From a checkpoint of a small transformer trained on Wikipedia.
Architecture: RMSNorm before each block, no biases in attention or MLP.
Each number is 128 + 32 x the weight over its row's rms, rounded and kept within 0 to 255. Layers, rows and columns count from 0. Numbers have three digits each. The size before them is the row's rms in percent of the matrix's.

# layer 4 attention key, 128x64, rms 0.162, rows 54-96, columns 0-63
112:188153146142128126118104037108165091149159125141142117146095069156131137144136139157098125136081152134074115057095175107104127085031152138105162076103138142131127151108124120109071150145127160
118:147156090103127098135159174110138103155114111107095157182092200098100117152167117198140113172123142123161169080123174183109093157093198142161063111146097147140153104103140137108138163111174118
136:132102105100183161126080115154064180107133064064149162118132130157120131141169150060114134114165127162142122138095153151079143089072069110092131106085136092109134126116108109136130119052172106
106:113099150116061140125177122165165106121173054165125153158119158076163138179107170138155140148158171141088132105115095121079132161103063046108124110158092149126072132109100112146123167102124116
096:133105120130136110068140103078117125165153168122195108126077177159156119141107147097097181071070147140135115130111139114127051180120137163064101134106146104091082168111106140142117112201141125
113:143074129100162124134099107161115115142107126098121144126104104228132122087146150127161168127157146137156093157148157162097131072162098097168110139072175173113108216097127077148128120133120192
113:122112117088147152177086079125179112146114131113130090111136086129149101203123185080095104146100042182152091131090131144126108128187142110106176095087111119101127177135108117139128163186095130
116:125156126106126140168121100140097121128193094118118188140172141126161122129114103128144150153105115137090079126128082095134179125180099124229089089103126083085113175175152139148173173094124073
132:103071146118089114129127116137122100131152147166173147119126111150142195120099071165127106161078160094111152077071134128155150107120121113216109109080102144138095123070093141184105187159101092
126:067127136155084129123056109122122087121097108105160186110091153165120144125114133088142110186079109108143120130100101152115155114063084179071094102161180112118105126117145169184116168119114186
110:163110140133109186111182146083146140096153096135102097118101167075187075159133216117141108164107130195126106134109147152137138085078183099122099147090090154141096140142108134118108119063140101
114:162101158141211104152125153126151182087103133169136126174097114129131110125113093130150156127139118130135107167145060091095058150132077034143170144120118121180133142093108163125132157141175170
096:155103157107101072153156112145120179132214092086152131156100169143119090105205185171159106101121117140136162157096019113102124138135148094154132154115144134160150119146164115139148116147124104
088:207150118112155085131151150144111141140068103055153142139107145158177095117115085143071125127152129192125144164106117102078156127084097061147145136127116120168100181111085091105155089115120171
089:159130171139157060135080089188149150131077111158128128095182136160117115111215128137173132113117141104157137142134115140155140136121180100139188130139122133110134107110120167081109213141201153
096:108094092129103130109164098119109133173090107175111141099232134099137147164059107122088155096119133138158094135082145155111119156124167061101088071130127144073075124119111090170124116144159114
070:192086123148155147092128197166166129127108128109106136138123146058141059105155107156121149078115137173143143070064153093093112086115167155122128080102092189127137119144132123103171094127091099
074:150129155116123081074093161180196083128141170161120094132145153162091173115092097119146096141147097044136102141132173133145133188187185116104165128151164130110111115146148181131119146128096173
072:088128168121079155115171133136139085094147129088154123176087161162078183092146106086164103101152111096099178160156097204137172121196161130107136160155154106095117110185152147115156134098118112
065:145147141131103124092130130087124151171150175134091140163136105139075160096152105130119125105165116075163101160187076130149134117187152106095134137225170071086177170101116165148114137169137162
087:060134140159159149117156082137212050109136127192155119154100135146100159121179084098144111132162126131131142147158151144112135122197150140127154137121134038125189119145166127105105148112086121
073:096084113083124098143075184139109115136146135101094162152103071164063169038115106123156127135126071128176154128144078104147199111157111119149137105110160119117153114097171122189135136152122154
089:179100151155148196088139137120084098169163134132136113111145113080180120180068137146120104148054104122133133124092142169119067100091118123134111195055103117173086115114131148121158131111167106
080:187093136172169116133116107104157160100088110163134128164083142151129105131151169072184075135165152111072175093158152119145115093116158083154115132201129126154120078168141165076113100091102148
087:122147150126121154201128163137166104148103159105072146118177069199120197103081152129120134109116116123111101088083072111161112108123192097102144151156146065143137093135157102069131151104125118
096:120132083143156110101124100129111094147088100069160130167137112096202118138115120159121062133115109116096104150107128097084103165083167144172096146045108219165091150133117179114136130153116132
089:165149165144143092224117112150150100168152179132082144116152170193116152143131115131167104091161082155092084125185113133140129137097139146138176146145149060149104164077156113153155164128102160
077:226098128161179097132140111213120170121187135145108106142117157122141189157139129088186102147144125119074123155142129087122130107157071097093137130118111111166124112093074104151138169139150164
094:180158114172113130101095181106186173095138121128146135163131095131123111145175182142149133148200087157110085133132094130137141135176141085090148148187155117143153145198178183134107173108126168
056:193117072147117138124137151125116092134092097166131185148103170096168078114070126119118075098150136070090104122115174134181095161084111172126109122130103177194197134152112127148137116136120089
075:144142117109130189135168152170135146135106105120096093135115122147101140145082059098198120188094093145099202057127162097101176120098132135167127144046128144130125118121088130167096117118102096
140:103153110085126087167084108120138133160133170108161094105147103228027198082151099126143133126160116109126124130126095122145157154179092158146131145130191073122138131107169139152127144126109136
070:120073129143142049101098141124159086127104173175134141146200062160122112086119084111157123064189091063144122147147070124108131139110125085111135114095168134142153129093137120150158099131096100
066:155128127130159139150169169122158145147102085132113134101180116054224083152150176149094104092146175169106104157133146135107110123054170096143118122095101167141162136145116146126103090104142065
119:102138131077138114106144171099118141151062108132129177133114133047170048171108136150098106148097094105096114131077202146112117128065125167080094130128081140155139144178099124101141145123121096
090:093110112117130123105107148126147163075139100101155079144163107166075204107108117062121111113157089062106115072128140163124135150175116138115150163182159110082154162143161138095132151115045134
087:115134109167084099122127084144152097140097103106102116142135144033134076165110078155119117111120120180149144142134125130140125125121161124153121139037090122164154124135121156078157055047092159
083:124108109117100094126153098127100140122167139114117022148078089146118194114080111143132090165122117137127145147139133135213105176122189112089106135176153071124163159133152152106126164158119077
088:131088096170065131109190124133157124156121098113111113146129146086185096185149100108103078151113121154132185096134148115164163160110139160160152130080101180108125061120138113152162110108183055
090:106136126080099050157101148125120109161132128203129087150092067206072141112155122162145153126153114106091149117135177139129136096144099106102175061145162113113102156125137135099175173113114173
081:091129121120113126156171095156141146165128121119077120154133152105166107158118173122117061138154150131149130084066115134127111145162197129112094121057130119150175166098124198095040077132159122
082:202126079118170096146132091142086149087091135111137118167127094075167113095093168212152137183126158149128131146086102146106124170112139109175086156066066165103105133147138141116118130143107164
095:173119131074169134119158096183199137123152126127128134165127196117122128137152080103184120140093128136159136065130078173151199105126198091125148165066118106145126122110143166089097145119138115
# layer 4 attention query, 128x64, rms 0.157, rows 55-97, columns 0-63
085:197089098136160097176103092149118146106134161108096142141120087124096151137114120118160156131106081091240186123105055112132163113096103129109137161094164132156146098090123143119168075127153115
119:112166151120115201131125173137185185177092140099150116101137130168150143145104112089081079123216117183066129167146155096110146105104111102151156116125123146100128146121132124171158124116048138
085:134089167119051110173152129125114088209193116111116149102145158116159132135080099169121146073139142085146163109130186161137060149111073128086090142158136154154119087131118166115140145091153142
090:202143127102112119100151085170205150140121163112149132099116116074163069151170127122120134135103078152100121115120109147121188143111125156082118105128128083102130137141132215186102167184086115
101:135158119126103146107122211205132160110106130116162155153101109134123073128127169126071140141166137176198147150111157105122137093106122091070135140081104112166106132139116124197201104095092144
113:147165166140146134113133118151130088143218118149098147110157071110112125147099139175091044172091131179165070148115166147138100115131185143094141114083089135087090092126130164119133182109104140
115:114126146115115095115159157083109125103126096110178159111123199205149127147147139134097142140118139172127121140172156109178121099163080121133088083085125130098130209157064134140094186063133150
129:167132195132088100177113153105132115097102110154118123087142136145141105134032135147172161106143165107086095095116125111166079124112054132116106182115168173125090170120069141076118142138130160
126:150129145138122174159100098104145146070112087116124183118177147119178123128129141084117081167198121123135125180128109160141088048139098119138095076162166088079132161095194143118118177114129151
092:135101124127114144080162133095068122119131120139139151109138129084143085151116150129118112112102194148119135095132119190169144109068169165150092194089134140209054114114097136127104138051160107
099:147095199150157063145157144137093091173144139148119185102103108094121095149178176137159076128067156135114158134146112193113146131124138135078105136144134138163176137204129081115150164142132171
090:094170150083139143149112165110133139167112202145125100126090165160116175129139141071150121105021079116101116136133130136101121142166117107133130149188146123091158129161133104215149163176112132
128:144081120117105133171136147106109127136170163127117072122103146161149092158156141198097145113058154145148105051161075083127093170082158165154128183121101160157153124117091144145132139188123085
095:165080116152140123122126161089168095124072185189112101136100134143159198136119131073158120154115098112096189145172133127149134149188115116131125094168111075052154155156161137129121081124121176
090:113192116167102172142139151130139043119112099103124083141099112131162211141149140121100149164180151148061100122115189155154139094144085120102139112177104148110109150165146136174115165124140185
075:174146144133096129126106100140133128114133137196115145092112068070137124125131117194131141200095106098161123142137137118123127164100092113168085083077192103164087184079123197136127076116126129
086:148133126141094159081057150122132154143112135131144165144089174112110141136133080151121149142104132126081161179148080121108103142160106201184194113125135063100094065122084114113095120167176165
091:126110134099107113166106133112160172146136165106187147146191196173154113108141152082111072142170087096101096142129137128108101156198182088104098130115144103092208138116151123126076101120092129
090:148119155111117091139084164175110117215179165154160089115131136164115222128153106125109112143087159127109075168138152130166142078116096177117121126155079131075109100121114103113087095167133152
084:092152177135136100106085111108116131172074170137134152120186111122146167098079088162160167160151110124128152173125113075139095101139145092149100138144148174092164086096099159068086088064147087
077:103124125143117115173089165101167153139119177137084108149127123122115170166117133099160084175132148100103165102119119190160118171126050088119168116122111086117116132100159087102182131175030115
095:148104118187126210092132070123116139106162129169146153113135147124188100135146091088107130134177115119111146143118095145104136079123132072135199111217115182111101112156115098138094092149085156
101:164049120120045134154126115176116130130172116147124162092141097107162095106105144164123181129146142140124153101157174103101164159147142137088128122038139087128131135178099148099060116073111117
088:144088139161134167114116109143130075100215127114095127164112133099130161100146087187128099060173117143101127118132076115133054162089147116174151142139098128116150127131194159111129073139122192
074:031120102125138117110123089091104104125075108107159165167149115152157125187103086107103091102049119090132163144126157133098106123146164076125122113160115152166173144169160076158152101102092094
093:125074127108084153168105120101092086100125119169111147122124103160106095143078103090125137037131178090124101106156126138136102102109036130144113113138138130137073102117153117047119068112125167
101:081120101148070112124105145172090144119118138171052119082136178096102137135089074092109120154091139056129147129106142153130176177094100146083088184158158095079146147137114171103121156122160121
081:113129158120113081124159060134106116102202139121160209129128150102115159079143109153106130101109154133118151110177097129135150119100175183136098148071131094090159100093054108108156094160070130
092:105156105114106134139103137108153216179113092139102145126092125103145100155127155134063089082145156145125155146117145163053139065119142126103137089043087155128129117142111099119092111064176150
090:164107126190157104101082103102108158161127073170114151155107108142083117173090146092164135105174110095139111124145178169118133127161082060109127107161169118154175112061154094090129178085134112
097:112153127123163148147179097150166107108156108083147100138149125129153101190135124102090145076070111150133155141135166121079129087092122049136135201106129149155085114122105107208194116115144091
097:086138117068084121115154063127195173108101117111143105170134154092148158137096098147129119115123160154056088108115175122071153076103111098143109111156110154163068187150082108139106106110096113
123:096103094090117080136109092147133136154191188149137106147083144158058147083073079127173128091148065125109153142140129115114111093165104159072111136199125145102145147122156138116088133122123196
107:146192122153120190161087167126159217205125139105127165119117148130099159147145080115113107075132122115118088089151116120097162084136156104113093063152107114096144139073141100157122168137171126
081:155157098094112109143155120170181125112132071138179143185124143073115106144119048170129112169115130131147155115136064147118193093173138119201072108090155163131172136158145127143110109146116095
088:118119120125133089127153072110174133146089181094125139147129144120116138104144145118167146134059134039124109104168164114125150155170103088117112171164116167149178097140171132088120076221161134
076:172082140109104131125123088156129120084132105112110116094171154132124137123168116151084116087119146136126146128144060212120144132150233108094157113099144181119107088144158178069147157174098135
095:175113125128148051166083137097126185122085070147105162150101145175120107099115184126155135148217141096067105154149129136111124131172134069127106101117112110113125146140117159179113177171122159
081:150085108154109165165136090117118156098085175118114142068120092098131179149113144153096164091144180171130088085156101126096183118140130109210110086092168119182112151082115155181148131161142131
081:133092108132173067132056148134139102171163160065114166163144091140124095091119109176100150090121123100144104185116091073095116141101212149148127164181123170138114102173097150120137144146111133
089:124101083142142173104127114096085142103140133111117116148139137104122185128132112063110092112059057157157182088133126111167097198145180123112144168113132203151139123141158134068182124141105107
097:116124125136156090137087108135148133114129160107111150122124145162122117097125116126156129098159090091177105119149126088083094182188118155066097101160156101109211159103152135120178146236105166
090:155112134154116153108158090125099102061172144067125084115087117112109150164117127128128143102141172155115166062100152112183181109125069214189105109079129127145122143129125112129145074160112090
# layer 4 attention value, 128x64, rms 0.175, rows 0-63, columns 0-63
099:123150161110122134141070147134131157177129131147171065125157160088086172161083162133113094037170157116129102096153101124137107092078106169055140088154167100111170149141117092117098157140142106
113:173116100169116112134068134119132109142131145062086071112129177150131090137112128056137100143143076117126170104117136108197150121150149100124163076067139136090142189118127137162137108069182159
112:164117148162086162165110111113202063095095157145114100107146155176133130158115088121153109116113114132149155140097087127133200059129083112169115081110118167150151080155152091143108068075138123
106:046092149095217188159139047143122102109154118137146160160108085161154129141142140169107080147098111165138125137149094108111115145141130105182122194141112151109173168158107123137161156159117116
090:145131119130140184066176145069154136200122146081150129116139126123109163147128108090129126175105177147122118196093075105120185060140128127154108141137149116111131113070079109074166114146079109
093:108095077170113112110153162211132197146110146144112069149125094154120146098119096171095151112199175088158123124116192141152153103131131116130119117104149104179112158126094121131070095160095081
083:139149133105159121061121146129077109154215117122082156145072129114144162123116125131172079099112110144132131152087144070117189155120167191121120103140126040124138105106132120143154139203144104
101:126061121150085154081153144124119104137129114102102077117082170084128127110161136113149100190156089185080111163098146083190141162124045140135146142106150125078132152077102132136149137070138147
110:116215152114180163148174127068159138173098123119107121114116082146160149144169137128089147188102125113154072111102159080092110104194175097118104090116147119116141128153091102143142137125114201
092:122119049104193098115129078160120132128098075137129073137099141111113136130150127121082160179136132150064081148133152132109116173115139089198094140153130105108137162103198170147173183113136098
093:137113117035089136141096155110103109092157150096065120135142142101112094155097143134132117178145140102042179065168182127156159109122136132148129080147099108096161194144128161128097148115095125
095:167140081107117120133146123160165174112164128120120131124231206124104159123116118078116099093129160182097086109069129118140136176136157138134101117125107099151108140063152113078077136163101087
096:128092126179104195126144142083114152088139094117154129168179130130143113110142150178080144116153103156139175131154104162117084192159136161162168220090133119160115112092135125068116123146186154
084:107132124136124058156109204132100162122168177098112164122144114138140061147165150103140109079211110125141116075107110140111075129127057176132115109119121151115094093049149133121126127092130144
102:134178127116185144160097104124161162093138133065100105166151105103099118124134092169083143125114071163111092095105201126150206131143085152118136104135166109161147133162168148123103100098051149
103:075156139113154113112119094131145142107111127119154132133063068158184184143144139100127121183119121136179197137051102136131117142115234132124153127111134157153117101145172111171165157136086122
097:117119154160101108110143104152064121118150125122117096088132158132208169115167123150131135211113077121168183186076138144132152181108154146095179101130118080161070089131104116140123119125173104
111:197147115164150098090134109150143059203101131102099053106103147145097124188163128121097129170108103117106155118161120171072123130175097078095065096150119118114119151139132144165084120132103139
102:137132132132138046111130139132100127124129162127170100141196091157116107101126155092096186035184135131152141113096162093126063180109125123197108087175132141138104140115146130094152114142167161
095:077137123150120077121109127094139139136129146099106123123127118156141116118114137169152134133100171198142039080133063155107024152142205089117095110172135145117177150150141146134135161114132154
094:131105163104133059098080150140112101159101151136100083116094116143183149122148162094135150139140171102071176101122082094142098070092140143146188108096094112071109130104161120179136183160143180
089:120176144166135087054108127140124095142098115126166179101128131171091139093143118159134180101087141067156069107135127134063141066121143118107070165128085075141117103165144143175137120122089085
111:098163145083177128109130145112116162126116167142142159087064092156131109139177147189107217109141093106127093140122144222158119095152114106123111088115108130159156127170146067144146145177156112
092:102165130180159067139175176173126116113113182089117128102057149115107086132114162144139154073138108111119123127108118180126076125161070167130162087103158108140123171099177162126188163111151153
103:109171102069133141113116144112109164126161070117132158124086161115109125136129171076114087068138091117126085083158122189097113139133207151056120121092103132101123168096167134116121201134109097
121:083093074149155179146189119105137124149137117142160197161064096164109108145132128075114164123124175138133137163131128111164112092137087112162118064135095116162173079131100134117180101116076071
104:115230131118175147097210100098067085098164092122138159108145079139101171111126165114115131134124115149165073168125116082092132136129086189158113127161159110169136146149120117119146130123175111
097:092142120145162104050116145129127177158120137126177159116139101178139177162125118085124162099105147100115139113108128137129185072100158114180151062173094093133161105163147112131144165183099053
097:127131111085102153113151090116164112131133121179110114175088085147131159154137144137167158114123069163165167200073120112155155084140184153110096073097085163157155094159143126109087119166089186
093:105174154088117135191116208161121160125098137093070198116185110035154128100121123142157136144131151121089169136129162129136168096146098113165130129133120145163140130157135128172145203133160132
103:086178162160096100144145150162122107141133124142137094137095058113108118173114163127133135081170101149138128145122089151168136096097081065169176145137121121152093134195152137167163159134213074
096:116120112127136124128179142147159096048125131107099080097090092118153121102136114112134114173163158101155206126129161126147057146133110155174143075131128175133048114085105142114153138074066123
112:140083161129067142082135121148161144150121097133172100134156163085155180119161133056180120088148105148092213180143109111129123111124124106098128072095111134136056080126115131147090115165157107
106:192184105089146143074132151184137100170115163137126133112101185130086130168094135127098140128105148136133141122171100126144166092152157155106144036114135155063132180150113116108184129084078140
093:123103173109097094117126191109159141179103173086100090117109067104143135139186152090133143181168147175142147089103131156160138055091105109126128183137120165152119102110144079155081072107114140
102:199122125134069133131096087159165140185115136081136152117116104094121144123113140114118133145147107141188140145135140165167161131160125115177178127126130170187091109126055081111129122132109020
109:161167107138118135152118161160075089126140159138129167149112178131165069101104147175115174097131164056146186083143150118195124162133118105180089141125113113129139073114100158080177133173149155
093:162125165148119069157110104155176149087057184146157075148154148174119108108150122089128121081174102084090167154079096129101080100087113147113121098111123198130124165088146113128093142140138172
088:114132112140150101084137103085146149120139128179116171110122100126078099118145124077106147125125154116075099195130126081085044151127134119195128097145087197152158092109122102169120133146205146
097:158092099138113184139178158155119089135116125145161089157099133122177133177116134166118097154133122161114181061160134134183182132140049093193182118151175164093127111151116122120124154103161098
096:086102147124132137117115180148148073122140156123081116131094209131169119080159162120171079112140155164061107061170123081103149085090122159127085090147122079129151157129146177145140131078132130
098:121160115172184039089185176166109123114114095153156107116112091170156131127180120095127182118141134115148191132112179144151119126124170115102094064141119121087060152087114139144096141144149122
096:134143097146104134101155101146131121123129104135066080178065127125173138133208169158103125169092103165093122109098095141170120169148148114090090162111078151107136090140170186139107191144095175
101:111107139157123140053115127160106130138135125163149157095157133137104109134109077078144125197114153093141208106126137046145113106112168128145161113143146114147099062182077152145165085144189135
107:123124167155133076076180087184134043098132147145173128173084193102119149119134122120106177074089120120125108140080106110196086113062149159134138134129118090156125104124132152147131122161134095
093:064134137135159124129175164172134086109139123145138127120116147121081108171120138100113092158059161138181188185106133147083080138106174142056138086125176093171138181089103101108107110108146131
099:127118143133107100153152158140143134103131130200171067161121125115127102127140143143108125109106124108087162073132087082154130145114141102096170171142044201082109146175136136123041155147125183
109:148154139140154162158136112152132079137136093106176128125168114136148145182132103084088133089163094164245130084119141137136118105146179085126152039103164139104078092126123126157101126098106134
102:116119133157122127153166133140148060113144147097148148159034178151142087135132138126147123186061127155090097151115110143106152161163063090154110189134127170145186162112109109122156074114112088
099:150159126144116115163083117137171168202141147117106087148119195126175106121138097097113106081103135108156061086132149108088160143181208123069129072159111139146151112104101126084107146165122121
103:163126099143118106105120103181087137169129097181114196092048128107108149118117153096104101118104160126143176094175130129111106180111137149160195112145104140131149140203121140105169121112177060
104:157188121155115140089170144102142177171115089128122157201129116098123130161158126100059165124044093134161102141127128135178147102138132172047163144144120172090143123157134157108092145110090124
095:099084093111167128185133123135135141201122124142140129121124133125116149106128164102138127038165154126161075160107121127064131119098131131141154101082142129197111141092159155192077121121097046
096:131146134144160120145139096144166153045145143159161174146098086089160134072157133099142125090185141079156104208101108069127169172110134128186136153131101162160091090112142127105135088151096140
096:114183141097205165143177183158123085138109147131136081128121076143123106168128149167092146151111110151154135078119130092131122110185126118210117186117100165144136199160134103086140139110156162
091:123115124092166211100130101086113180169142086117052136122105101106123167081136087125072104160164131111094051098135135109175102084114126176134132106118179078163144122142128107100158140154143132
095:073180138105120144145163120093129162126107136172150128120163176119108107105113088129131189191104150164164081060119164068112154092114142166127111128160129095177117137136128106100135097066202164
109:140120144156119122121087147149142188161108150120143089142120104093110091091102062135103129162152130112051146083141109097116209162113086111147181114174113194161092107178150157116098163134111170
093:139126113130154089115139115190101097176163134128137130129150097130143138095127104126107135068094103064183096118136196086122118095133152140066116123143109112099116104073070152162075152182048142
101:132166143124115127144108090078152075065147125081144133132172104114151154139176164133145129077153138184155154136171120126115144181123099159109122081187067161166120080141171130131141153050079118
095:150140153117113108041118202120142101151156101102175137139201109057108126182143152127152149109114106114157145169140135151082116152114156150096115121212133118131051124098102154103125121118170115
089:153200109111137124172119127131131115162086142136149143114185175135098143120122169196148113111112169126123090122066114093086192113146099158168061149121159131167120132112151143180166160081194128
086:109164108160125120136131192123117148144125112165100137121120098150072115154118101130156088054119144161128157091167114168119147034115090200041135090128136154096155114130147131081099111106170135
105:100091154173135110175103119138083111142104137109135184138084112148095134099072065137105134111174140113176140087120134146149077081119135127216161092080130108129103135127077119209131132135158087
# layer 4 attention output (transposed), 128x64, rms 0.17, rows 0-63, columns 0-63
108:164174127111087087075125112170159138115138106107091141140147123186110101071137140136197152085144174088122134119118109107103106167179108089227153168119167138153155146149131164063120155130127130
112:144080058105102131135091067108090071081155081156146143116107101115126148129141142149117141128110161138135106151193107091123064193121124159109088134101140159121109122155111180100170100161070184
108:146147123086142111145106162125082131159149142109105088122087108109144114095122136145118201097100090147140155108179155140141105198110119162070135161113110094110098207129104213164122190156095150
102:150130113135141122092138165090150124129067164133128126121132149069123163111094130109105107157105094080091083095143182155145151111126170109135165061166132125067156121149093198126122021123143127
099:113141105093140091172150111170153089116122125126108090169103158126152110148083128190184141139135097135131186116136152165193064130105165068154113110076105153140107102167142133181096123088169190
103:070162208081127145177116114103064105111157035103148168122133169134133149180135098123122174110102093102105118151150087105097152125118155113128099114139134148133166089140178144129166193095133126
086:089091102139092121181137100119177137136082086133134132166147130071086143068166077139113146098197152135118157124097132115127098124147077086172157134108046111143100128101189121121126100105192127
119:118138073159120099170133114104138100109134060138145172143146084162150056162133157161096154112089168102133158087140154116084089097158172148069125099122044145151121095139124108145153063151132103
115:189087059136128141137128167150152048105095172138137110173128187111147126153067123072139145112137094115135160136162117159201150136038102129135154151136139158135132087127141124127163101160122158
094:085092163153025137104156161115117116105168142153115179143112139169152095130146094144117127092106125060223113093112158137148123062152169177105123114141152168112126094129115146113137086107144114
104:106127138197053154132124111151159112113127167142150129129104099089165126115158184117097141109131160164101098091113059083091103204138145124129121162093154124116103151209163108090136063107138130
113:102094177183109099171100115129176104126145052120150102134090112116150105148197129146145145188188171123176187137138130162105135083101105137159127139112174165129134111163140101131109185085176137
103:064107101112204109125121132141147162103063079108129181064116105066121087149103127097122097103157131142135065161119145114128132059082148121108124134157137148175159079135061101151129128123127108
096:151125139123132168158167058133149166108117091128105108113145111116062155144179146145116140112032173203114111124145118151087154130099167162138144175113122130168123102129059067107097164130147145
087:085082095137053097081150143108092083125077127193163095088133119119181114131116165053123132128117189078106152149159092131126138159124155154087139139115117145127167149153130151129107160148180071
102:193086131137110138141172132092155127161121143173132120130124204113100099102115057123131126121107065098170078144192145100159151122113033094136070108135112109109124138098082158149119123145160113
115:139143093144131172173120109144119156164096067120174114163092124104053105163154080095117156145123150136126114120127153084119137085120126075132059083142085086106198139058136135177124091134139110
098:126171119096098162161083115126057106066130151122115114113127144159175160094145135133144179117160163115152133084083146130174095153020124185135141111115137145089117133083167138137161103180136153
105:114104133140108152134116065125131159084086037101103192144089177189121211107164161139145100086157140132146136130143112105102166101119127115109130187085183134136122088109079119122128165119119138
105:161151127155090152116121140105162097076091137131107127145080124091167144163081131095137099152151125097101104169095184159184174130133062214162151137130170135131058118157111088081115128165125118
102:121116102130118115140136078114130153161156143137097168174121165196052120109125111122110150049117089143181120113136132113058101187143060117176082143131153080118102135121094083137144093093108112
087:114104146083151151161096149172072143189186180107104100167148112182122196128139105118142119089136123102117124123082125159164131128115150100143181106124150146090087106072184100130104202146156102
108:189133138118103199157129139153105149161136165120150143178182169102155155113028098081136048123113136110108130093183115096130173143111174149156142111171117119096129145110113130144106152122076143
087:160105107089056121111130123098092196158132089155080112095164117172111166117120116099093088109118191143102116123133164089146179168105125167136123167142097176171076062139109076128112113121114157
103:177072155193086131158111127154145131111163153124142143128195098087091117138075104183130087118149202134132077127090113129164120100120105122196172151120172175166133126146102145074148125134160138
103:142116136104134136143121158144137110103175131126134115086173157082130146139108114119124067198066025117147112088136098186128165104169196123080084148131107158108107162142152133156098103118148173
098:119063118124090120113102165189159131159057157106149097162134147146087110100134105122132140083142128069085176082055149145186177097127144088105166139092111122118092095105108151119145101114148179
095:136129135109089148164125091188128131202141128153107108173121164094071165079094108110172121133137097096205105132165133130126125126135144062178088139081177108107126142129152139109132125051173155
079:135107207156126122167138183086109142106122107120135100099108180086164090109056116109124101122134110163139173093169110123113118163117053104092127143112115105157063184089156163143147146131150072
090:150116146146105107075173112142181130212189102190173095158137145140093087136156116131131107164141109142141150126124112127104137169113181163075170138164122114121147101170171144060093127119095070
097:186134148119088105114120139169116161189119141123170164113136139123088144026096145111129120119135170059113108109146216091117190156148129161073126101144113100113131129105144121086135081133108162
099:146136172113128121152131133085103169138130138166122153133115191124168074179198122152073173122055093179117095121113092143140150104137089117096098180070117110119135108134089084195128127150093146
110:150143141094160119169080132169165170143173077135136163132103154163104070068141119167125137196121153110237156112142099122115066139125067101104121136131124097147165142085125122126123121123132087
105:165129151103086089172101131058139116119154155150096086125139135193166148146095181177157083119163147146100085105097117138138115165117107136187105126097112127117075158119188152163170148116077187
104:134190116150171138136174037131121098131121120156161141118109149124143072108086137154146164107065099153096176127158132170092159192111101165114117083131104073114135145121082090174130179155105134
103:103161176114154112151114149161106160133146114168129123112141152108161049117136150104136149215125179144096136176158124138137179139143126112119096082113128094093162115155195178153139141201105193
106:120116126157132144107114082137136201095170113085092104139142167093128160160206123119140095120168075210125056144093129115071128140138165111083135139148111179118095132121169114152137170093089140
102:160160137126145127135135128108070163139161074104083130109123184211127163139123162150136160082117156145164152103179135098107132160094101123106114159137182087115165111126044160105094197108130095
079:152100123119119124193212164157138112108089122127172157148145138155173190097155143125111078136148087148204192118114116149157132106160131146104136174119169089119091071145109122122199110113117120
111:138147104134123116075091093117118149134103123125087169094121116071157061084131166141127170092117099123176061134124167121082124114166186155110093121134053078134152155130139169146155074112099176
112:126144082117070118164113096138182110129195103103107123129106090119093150121114129138062164112101145139115093127066153157109122175180123166126196123100068116112070123149090071148113099069131124
105:141117135132156135152114063108039149131136081109137135141108169125112184154133104184128146124114121120191066067126118131123157060083077123132093131109148108133158138058138086127142157069102135
112:133093131197099140146115169111078114101145114115147119108147150097166072148102114091105151113138118141168087101096204137081142116067079178070115095141096134150094132106130100139139082122168054
081:156140114076167111154133138138188142152125145137147147114108145096102165118199157162158098179116095143165108181149098117136096171152143078161049119085088131067122141084176106146163133075112114
084:118100118164088094140107153102090210136124088142116120095113116138146121103115135129106115077160135135140119057143170153073178118239106073110087096145095131123115152088139096131117167091134101
095:194179103124172085140175123083142096111086106130158091089122149124104165123127110200114131161154132113081126051118119103208160111118131136185083160160100161103180145090129129136135132126102145
084:189124138211155092090132123093089135155108137086116159106146097121174150101084190110126101108176123162141100114120149158045126137104083133134116125099175052120159159103117098112137129092129081
085:211095119130120119141081106108107151094092117170132109146065136092096128108112167166145174143095137140166088121159131173161183129117105118127095125131146173165169179109170215118151145182128150
100:124155060143142147108156117096102114102137151129102122070163095134153141126136124117076121178142116098080137072131206133169155120095182172063153083164076114095105093137124145180115136157159173
102:155164084170091133150135143108112114068134085121105144143125141073111139141105134102130160186177166158154155195126156150158119178090075136175142156122163142148176096169195142131133172139190143
093:085146165111101116134129109161162119149164136122125133118200106155086142086167130168105111160183105128092053168041132125119161107142130138140056122136110092087101123080163147153166118122076165
090:110111117172125101139143161128047073113101147171157082064170107121120066153069180133174095138158129130134116114112138143101145118102107111096059139118127122212161149124167122095132150104150093
111:127100238116077079132125131133085084086163087133151173137131087162108169094077076117079118143108090110159172154118099155155132110166151120147140145166133123140127092141100158094098147162157171
094:128066149129155139122191145119141180182132113088117101163135159139123167135126096113086101155109087182112148138122141145076167109154078099043148107089121160142167074125074133176135169124162157
089:166109144147113088105126112078094092126068156115111157118109158089163120096079151153118116069164107110078112103155180152149166158016158145126146119126126106082097119123117158155174126122082164
074:073104098082070160144126169182205101100128143125175155165156160095113041152112104121142149100103111127103154168131080130103139147197159102153124136105099178139142107157105117129119098078136126
099:135130130200121089114139167161177128145092160091117126143100111108146123205133148170141094064113088065098183173135126175168136140149146120128130178090086110100179115122127093156135187111088120
098:130133126115066090119160099133111171145119124145130136133135126137151137126114184116144122124172136141159127213143174104081105167117159147114102120039145069092194098140141125121091130080199070
104:128089137162143147146077133084034151079139106150123109159128156129109185145160122089133144134133143179142160103093081168096153137150130064179149104111140124168141123136218117102158118127169085
126:148108134146084102099126122140149169143110110177109114135098130124138107103133144078120126129103141126127108116049141177117103079121087144070191181084154076113104169123092136134076114232167124
112:136160135124143127156143102173131150113046129126133137112049122120108114053140135192157089165150203168135141077078118103160105105095109095157155139072097145152156124095167081098120130149135141
081:142077160108091063079146146174132095154159121079103105135130117182143119125160110150141150074143121099164167139129153127161074130109176152113189144156104122094068081125128199091076169142127137
080:113157154079128065110140116167089130129145129100113099082197098094104148115119158197138167115090145128090138140070134125143103172124104158152118184136109068156094174116116146113131187055110096
107:101112128070122110185145104134120197115129124143130126134140125134109182147153133134092148081069078088080081166194093129115188158199162082135104114187128127134147127135171165089124105150110131